python train.py --bias="none" --tie_word_embeddings=false --max_steps=3512
Each number is 200 + 40 x the weight over its row's rms, rounded and kept within 0 to 999. Layers, rows and columns count from 0. The size before them is the row's rms in percent of the matrix's.

# down: layer 7 MLP down (transposed), 1024x256, rms 0.0565, rows 998-1023, columns 128-191
# up: layer 7 MLP up, 1024x256, rms 0.0623, rows 999-1023, columns 128-191
down998,089,189,177,183,131,209,211,186,187,185,193,181,222,223,183,160,111,205,239,230,220,212,234,208,148,193,273,307,221,179,198,155,227,247,175,195,238,225,182,194,138,138,191,217,251,159,236,218,259,190,175,257,242,235,252,210,185,220,206,155,212,143,260,281,228
up999,098,222,252,294,174,156,255,187,179,189,245,236,210,190,196,176,182,287,241,207,130,171,173,194,218,166,241,201,262,148,179,137,240,201,190,220,123,207,187,177,236,205,293,142,246,218,160,166,174,202,138,185,172,172,198,201,269,169,307,166,155,204,89,159,238
down999,097,201,199,202,174,156,226,232,174,188,217,179,212,291,249,203,123,126,198,205,146,175,247,216,177,214,203,201,101,248,201,215,267,204,194,241,240,138,203,203,109,184,186,234,221,198,144,176,177,186,135,169,185,192,139,185,179,131,220,195,185,175,173,209,238
up1000,099,191,190,198,161,151,207,254,139,231,204,208,208,148,246,73,120,223,248,140,213,216,171,183,194,267,207,215,275,164,186,154,177,193,236,198,143,181,131,201,174,178,238,202,142,157,176,215,176,128,225,276,183,237,214,187,180,130,157,195,197,119,199,119,130
down1000,100,210,232,164,258,195,224,205,229,207,168,186,173,196,267,234,189,172,252,193,292,249,177,178,229,195,213,217,188,190,126,225,169,218,208,182,192,211,267,203,195,160,248,209,164,156,274,223,199,191,165,207,231,224,186,159,234,202,230,217,143,204,225,207,273
up1001,106,287,173,192,246,189,187,247,199,252,161,214,177,254,216,302,223,205,233,255,185,217,116,176,205,165,138,160,222,143,199,263,221,171,212,209,240,190,258,239,188,217,217,181,166,160,161,187,184,127,227,241,202,162,242,199,140,224,199,189,158,240,185,183,150
down1001,110,175,160,256,219,184,209,144,163,210,208,110,182,222,185,220,124,262,191,243,228,181,212,206,202,180,180,179,210,156,142,138,202,255,211,209,243,280,178,195,170,154,220,225,214,211,149,206,223,190,206,182,140,202,157,169,248,182,165,228,263,138,198,263,251
up1002,105,179,207,285,156,201,158,146,214,286,204,217,229,221,179,297,207,215,235,192,169,255,205,185,184,172,171,249,202,153,137,224,215,129,237,234,194,220,217,219,187,217,135,236,216,175,221,183,233,214,214,146,202,225,207,172,206,204,261,158,231,259,180,196,215
down1002,096,230,160,175,173,228,313,223,217,195,141,175,222,264,213,244,126,144,190,183,254,238,201,251,187,189,226,250,193,177,227,180,138,250,256,202,124,228,187,186,151,238,229,223,221,178,197,278,190,204,200,171,243,203,218,198,232,258,225,218,170,182,183,234,279
up1003,105,169,212,171,218,157,211,205,155,192,237,187,228,189,108,218,218,211,225,256,215,210,227,179,184,216,230,245,194,210,182,248,153,108,185,120,137,177,149,183,221,207,222,219,257,221,163,222,169,250,212,204,206,187,184,207,289,198,294,172,195,186,222,154,266
down1003,099,203,195,189,201,208,279,263,267,108,254,182,176,248,187,153,188,186,157,228,191,179,209,177,161,205,191,155,129,214,177,208,256,194,197,128,184,246,215,208,236,164,218,229,238,192,270,138,218,171,145,272,224,211,212,211,142,234,211,129,232,228,245,273,224
up1004,107,217,202,144,158,181,262,212,192,224,214,227,193,208,208,278,98,207,223,234,173,249,198,119,163,181,233,222,223,134,158,272,186,171,257,254,214,174,243,212,177,153,234,187,264,217,211,128,254,211,209,153,151,173,217,173,190,221,225,213,251,169,221,160,199
down1004,108,271,184,191,189,268,168,198,213,183,167,224,168,120,237,165,243,248,187,233,227,191,175,232,190,289,140,219,235,149,216,211,146,251,202,248,285,175,233,213,201,212,119,110,206,173,188,160,228,292,187,159,187,144,210,215,162,230,151,214,174,153,195,151,216
up1005,095,210,207,234,177,202,238,210,166,197,238,192,313,217,195,182,139,202,163,182,192,248,204,187,250,164,223,229,225,162,164,227,175,230,212,186,224,265,128,162,200,190,210,200,152,137,205,166,171,153,157,225,160,244,202,166,211,94,239,228,199,214,175,200,227
down1005,094,196,190,228,250,183,159,239,247,169,150,175,150,175,241,170,208,261,158,179,222,213,178,217,195,134,196,287,267,176,128,160,230,195,201,189,153,266,237,245,286,238,161,181,215,205,189,194,207,201,255,229,184,181,289,207,187,195,236,141,194,215,251,206,290
up1006,098,181,243,233,228,163,179,197,174,227,215,263,189,150,78,257,202,219,216,204,145,280,181,167,209,114,167,181,208,138,162,190,189,187,241,144,243,201,138,247,165,194,313,129,249,206,123,209,158,229,192,192,177,179,245,199,184,276,275,169,216,133,239,200,285
down1006,097,254,147,169,214,149,206,177,210,107,200,175,201,242,213,207,224,226,260,230,200,123,195,200,235,189,224,229,253,214,247,192,170,122,205,206,182,199,211,222,239,263,180,274,251,250,187,191,173,264,205,225,149,194,217,177,206,181,123,177,184,223,214,177,195
up1007,108,240,211,240,194,189,232,195,99,212,249,267,247,186,93,227,247,221,173,152,192,179,252,180,199,126,202,167,192,168,143,171,184,195,237,199,256,268,215,210,222,200,114,176,163,85,260,240,256,179,213,167,198,180,281,229,188,150,176,215,145,245,178,160,212
down1007,108,208,221,255,159,218,221,142,190,217,165,105,213,187,160,191,201,218,204,198,256,177,175,203,144,186,172,129,225,206,130,152,196,157,183,191,180,112,252,186,223,240,132,163,235,178,180,237,225,255,174,133,172,170,192,218,173,143,136,193,203,207,199,190,256
up1008,108,175,180,216,227,174,193,212,192,212,188,235,165,156,162,168,245,124,158,213,215,201,217,151,256,192,155,191,229,144,183,221,160,181,206,219,259,279,148,211,261,207,160,220,159,125,202,236,206,138,143,294,221,168,180,233,173,189,230,207,142,152,216,154,194
down1008,109,150,186,188,175,170,213,175,235,218,233,134,202,161,204,230,184,179,224,196,160,200,243,194,186,105,204,203,220,190,231,180,190,206,122,265,150,209,230,280,243,201,216,232,212,237,207,146,136,312,234,215,201,163,196,245,76,141,159,196,198,249,205,235,170
up1009,094,240,198,250,204,196,215,60,163,195,201,245,256,278,233,220,138,167,165,294,186,236,241,203,191,257,124,243,218,115,174,191,189,167,184,178,156,219,129,214,184,269,254,121,171,236,193,191,214,175,217,90,143,207,264,196,229,216,190,185,183,254,193,204,216
down1009,096,151,171,220,155,221,141,216,233,207,225,270,196,173,250,111,254,157,204,145,248,207,154,249,170,206,142,198,193,240,158,234,273,172,196,187,116,164,201,211,195,137,177,227,133,178,156,134,249,198,226,210,213,184,208,165,219,203,166,256,103,220,219,214,147
up1010,111,218,263,195,183,199,259,250,239,270,179,217,251,259,225,297,175,247,239,196,182,181,197,206,254,278,201,282,157,215,157,211,256,200,192,153,289,230,210,149,143,158,283,165,189,212,196,177,181,202,210,171,192,197,134,183,112,204,232,202,225,181,199,143,198
down1010,113,228,285,204,251,237,286,173,178,147,209,276,230,163,192,153,260,132,240,202,262,219,161,241,122,190,195,217,163,221,175,154,192,249,98,197,192,188,215,203,222,271,159,213,228,179,252,241,206,148,190,224,219,224,246,204,170,239,168,251,269,223,216,186,143
up1011,105,274,231,291,219,188,241,203,234,205,244,258,195,161,253,249,183,207,188,209,168,228,233,170,201,210,183,213,304,234,158,268,149,128,168,224,139,248,177,214,218,269,201,178,252,188,169,219,212,176,222,245,180,217,178,169,218,165,214,185,242,199,243,117,191
down1011,108,204,127,251,190,251,159,185,222,246,225,238,212,246,185,256,231,197,209,207,252,260,198,148,142,233,239,209,210,250,251,246,120,260,293,172,175,188,175,223,256,233,182,144,157,233,178,137,245,200,210,103,235,198,224,124,258,167,163,200,150,195,155,204,209
up1012,102,211,247,216,157,204,225,155,169,214,237,186,177,199,200,208,188,206,231,135,184,166,121,185,203,250,178,200,207,207,179,239,225,228,189,229,257,224,208,186,175,151,245,173,135,221,210,208,276,215,209,199,107,154,224,189,253,234,219,130,202,212,169,146,264
down1012,100,232,131,256,230,196,232,279,156,135,203,151,243,145,271,133,293,234,162,162,174,199,263,240,202,239,137,187,228,247,146,171,215,229,207,209,228,239,207,120,230,253,164,215,179,187,241,151,240,158,197,228,215,247,206,249,179,176,190,268,164,221,206,221,128
up1013,092,144,161,204,176,223,273,172,193,202,230,217,194,154,230,236,225,247,228,138,191,188,141,122,136,177,181,130,52,172,160,238,217,205,192,196,205,282,150,189,189,186,239,164,181,149,189,246,283,233,137,195,163,237,272,194,176,245,211,207,231,232,193,212,224
down1013,090,223,252,229,271,188,152,191,123,254,224,192,194,231,192,208,216,215,222,192,214,189,136,255,177,232,272,207,270,226,207,205,164,168,195,237,186,243,142,182,168,166,193,97,219,157,221,157,222,103,230,224,259,181,157,255,155,226,203,165,230,191,172,262,191
up1014,095,171,154,179,195,155,200,217,163,215,222,238,218,132,199,249,220,202,263,220,177,208,287,222,245,213,223,132,227,199,115,122,228,74,216,176,229,228,198,282,198,223,223,147,256,147,180,229,250,161,180,191,148,196,195,225,216,236,178,172,198,195,147,188,232
down1014,098,208,174,257,160,198,192,240,190,163,158,204,207,245,140,229,203,237,181,197,148,218,158,210,193,196,212,157,225,126,251,227,255,200,235,178,149,231,192,227,224,176,118,198,171,190,199,161,187,142,200,243,200,225,220,151,243,231,195,223,210,212,195,259,122
up1015,107,202,216,172,142,172,218,199,165,207,180,228,146,139,156,209,192,228,260,181,170,210,208,169,176,230,180,226,152,237,169,224,156,187,202,116,192,193,278,201,295,159,218,150,265,179,158,196,183,183,204,202,187,193,162,198,255,236,257,177,229,243,296,174,184
down1015,103,188,167,230,254,174,148,177,284,111,104,186,183,213,123,120,212,197,205,180,167,211,145,187,120,276,235,247,184,176,187,180,155,166,192,232,203,171,171,258,134,171,237,261,255,192,261,164,195,179,184,244,254,200,223,259,185,214,161,202,202,212,260,228,199
up1016,110,223,196,244,235,142,225,128,201,253,209,215,221,267,124,238,191,267,222,197,164,192,289,203,177,205,180,155,256,159,199,162,250,143,202,200,197,180,179,157,203,242,246,217,216,252,201,203,209,198,228,201,196,192,161,254,225,221,257,196,207,209,231,185,174
down1016,116,230,217,253,193,154,267,228,184,213,210,201,177,200,244,218,139,210,226,176,239,162,184,237,199,176,159,165,183,174,207,146,210,188,200,212,204,219,188,208,221,247,265,272,196,171,159,105,200,282,266,115,152,229,145,197,245,181,166,171,157,193,219,201,167
up1017,099,177,185,216,277,272,201,199,228,224,282,205,163,164,240,244,179,254,177,214,153,322,187,132,252,229,208,224,163,188,243,257,151,165,268,177,228,244,276,206,228,188,318,218,269,207,256,207,149,196,197,183,193,137,205,115,161,217,240,203,186,139,186,175,222
down1017,113,131,196,212,228,172,176,206,213,236,191,188,223,79,171,239,280,215,135,198,230,262,145,178,239,175,234,242,110,171,184,236,131,259,219,190,239,233,239,235,226,228,196,177,213,210,184,239,237,237,152,156,122,121,186,199,101,190,224,240,238,144,184,198,225
up1018,102,264,133,184,198,185,281,172,193,218,246,263,200,181,177,198,127,175,281,224,141,200,236,135,204,170,191,296,256,226,215,207,131,223,206,148,227,221,215,215,187,267,224,159,163,134,188,223,193,147,157,196,207,200,260,187,171,210,194,224,228,269,236,186,165
down1018,107,185,210,212,237,163,175,185,162,182,187,144,139,230,180,212,227,256,217,180,223,223,194,208,166,159,195,219,159,123,184,173,153,209,200,173,273,196,247,184,168,200,177,270,296,188,235,206,156,244,168,224,174,133,214,187,246,218,165,177,271,213,162,147,193
up1019,102,209,213,299,179,197,200,118,152,264,249,213,143,139,154,263,263,163,208,188,201,231,193,181,168,193,144,191,225,189,119,128,207,133,210,213,251,187,150,227,237,203,201,260,222,168,165,172,284,135,142,196,183,187,337,220,207,184,161,163,213,217,165,141,206
down1019,098,189,117,149,213,218,202,172,202,183,178,162,179,243,219,194,195,237,145,182,209,251,222,249,227,241,226,192,121,158,186,168,238,148,214,154,176,233,162,114,130,142,166,188,187,217,202,189,248,200,293,174,235,211,163,231,240,234,171,245,177,225,237,201,287
up1020,099,196,285,159,222,209,272,233,156,229,206,204,155,198,158,255,197,194,211,216,210,237,203,184,260,123,209,218,158,167,186,168,214,232,270,133,197,224,222,262,142,226,222,201,205,156,156,233,244,144,129,146,159,156,232,213,124,205,203,206,207,140,139,203,249
down1020,105,187,164,200,259,240,166,220,199,215,279,252,205,235,227,204,211,255,175,275,205,231,173,158,241,190,198,253,185,150,219,219,155,215,197,194,192,168,246,207,214,185,166,283,187,168,148,199,223,225,175,202,179,153,243,215,143,236,173,255,259,205,215,109,154
up1021,098,240,244,255,182,215,203,215,190,221,185,256,190,169,233,258,149,166,120,268,224,252,143,134,217,167,185,197,176,183,148,248,215,256,196,249,117,248,196,136,181,216,193,166,206,201,228,259,234,259,176,172,176,227,184,101,140,193,236,211,167,180,260,178,291
down1021,100,149,221,211,139,138,170,254,150,197,196,224,162,201,228,208,168,170,230,168,109,125,172,162,210,239,226,197,194,220,244,182,183,149,240,220,177,216,227,181,270,220,172,160,251,163,140,225,216,238,177,117,169,212,237,157,246,190,217,152,284,173,181,199,176
up1022,103,170,243,178,171,169,231,177,186,230,248,244,212,134,153,97,264,209,195,227,160,216,235,180,128,199,193,240,222,176,133,212,163,176,235,123,231,199,127,155,259,205,189,194,191,191,112,206,209,173,149,212,179,178,226,256,180,179,265,244,197,234,226,168,233
down1022,109,324,156,211,185,224,221,271,244,170,194,247,206,220,220,135,211,215,193,178,283,255,226,159,145,171,201,210,282,193,210,174,174,279,140,220,218,259,197,219,196,198,298,176,198,143,187,233,165,152,240,217,203,229,122,235,192,182,313,170,150,195,206,214,155
up1023,095,197,257,171,216,203,168,178,225,216,216,194,154,260,146,202,120,170,221,193,210,186,206,167,195,156,200,223,189,202,230,214,190,227,248,273,198,179,204,194,149,223,155,189,218,202,248,144,226,138,208,263,201,177,177,142,220,316,233,265,233,216,248,220,167
down1023,088,207,209,230,200,202,232,231,117,221,261,138,168,139,230,215,257,258,223,192,162,215,247,212,216,155,237,232,210,103,204,256,195,160,150,171,225,185,192,289,173,182,267,214,241,134,162,184,213,300,189,202,211,183,237,222,218,193,178,167,232,210,218,184,254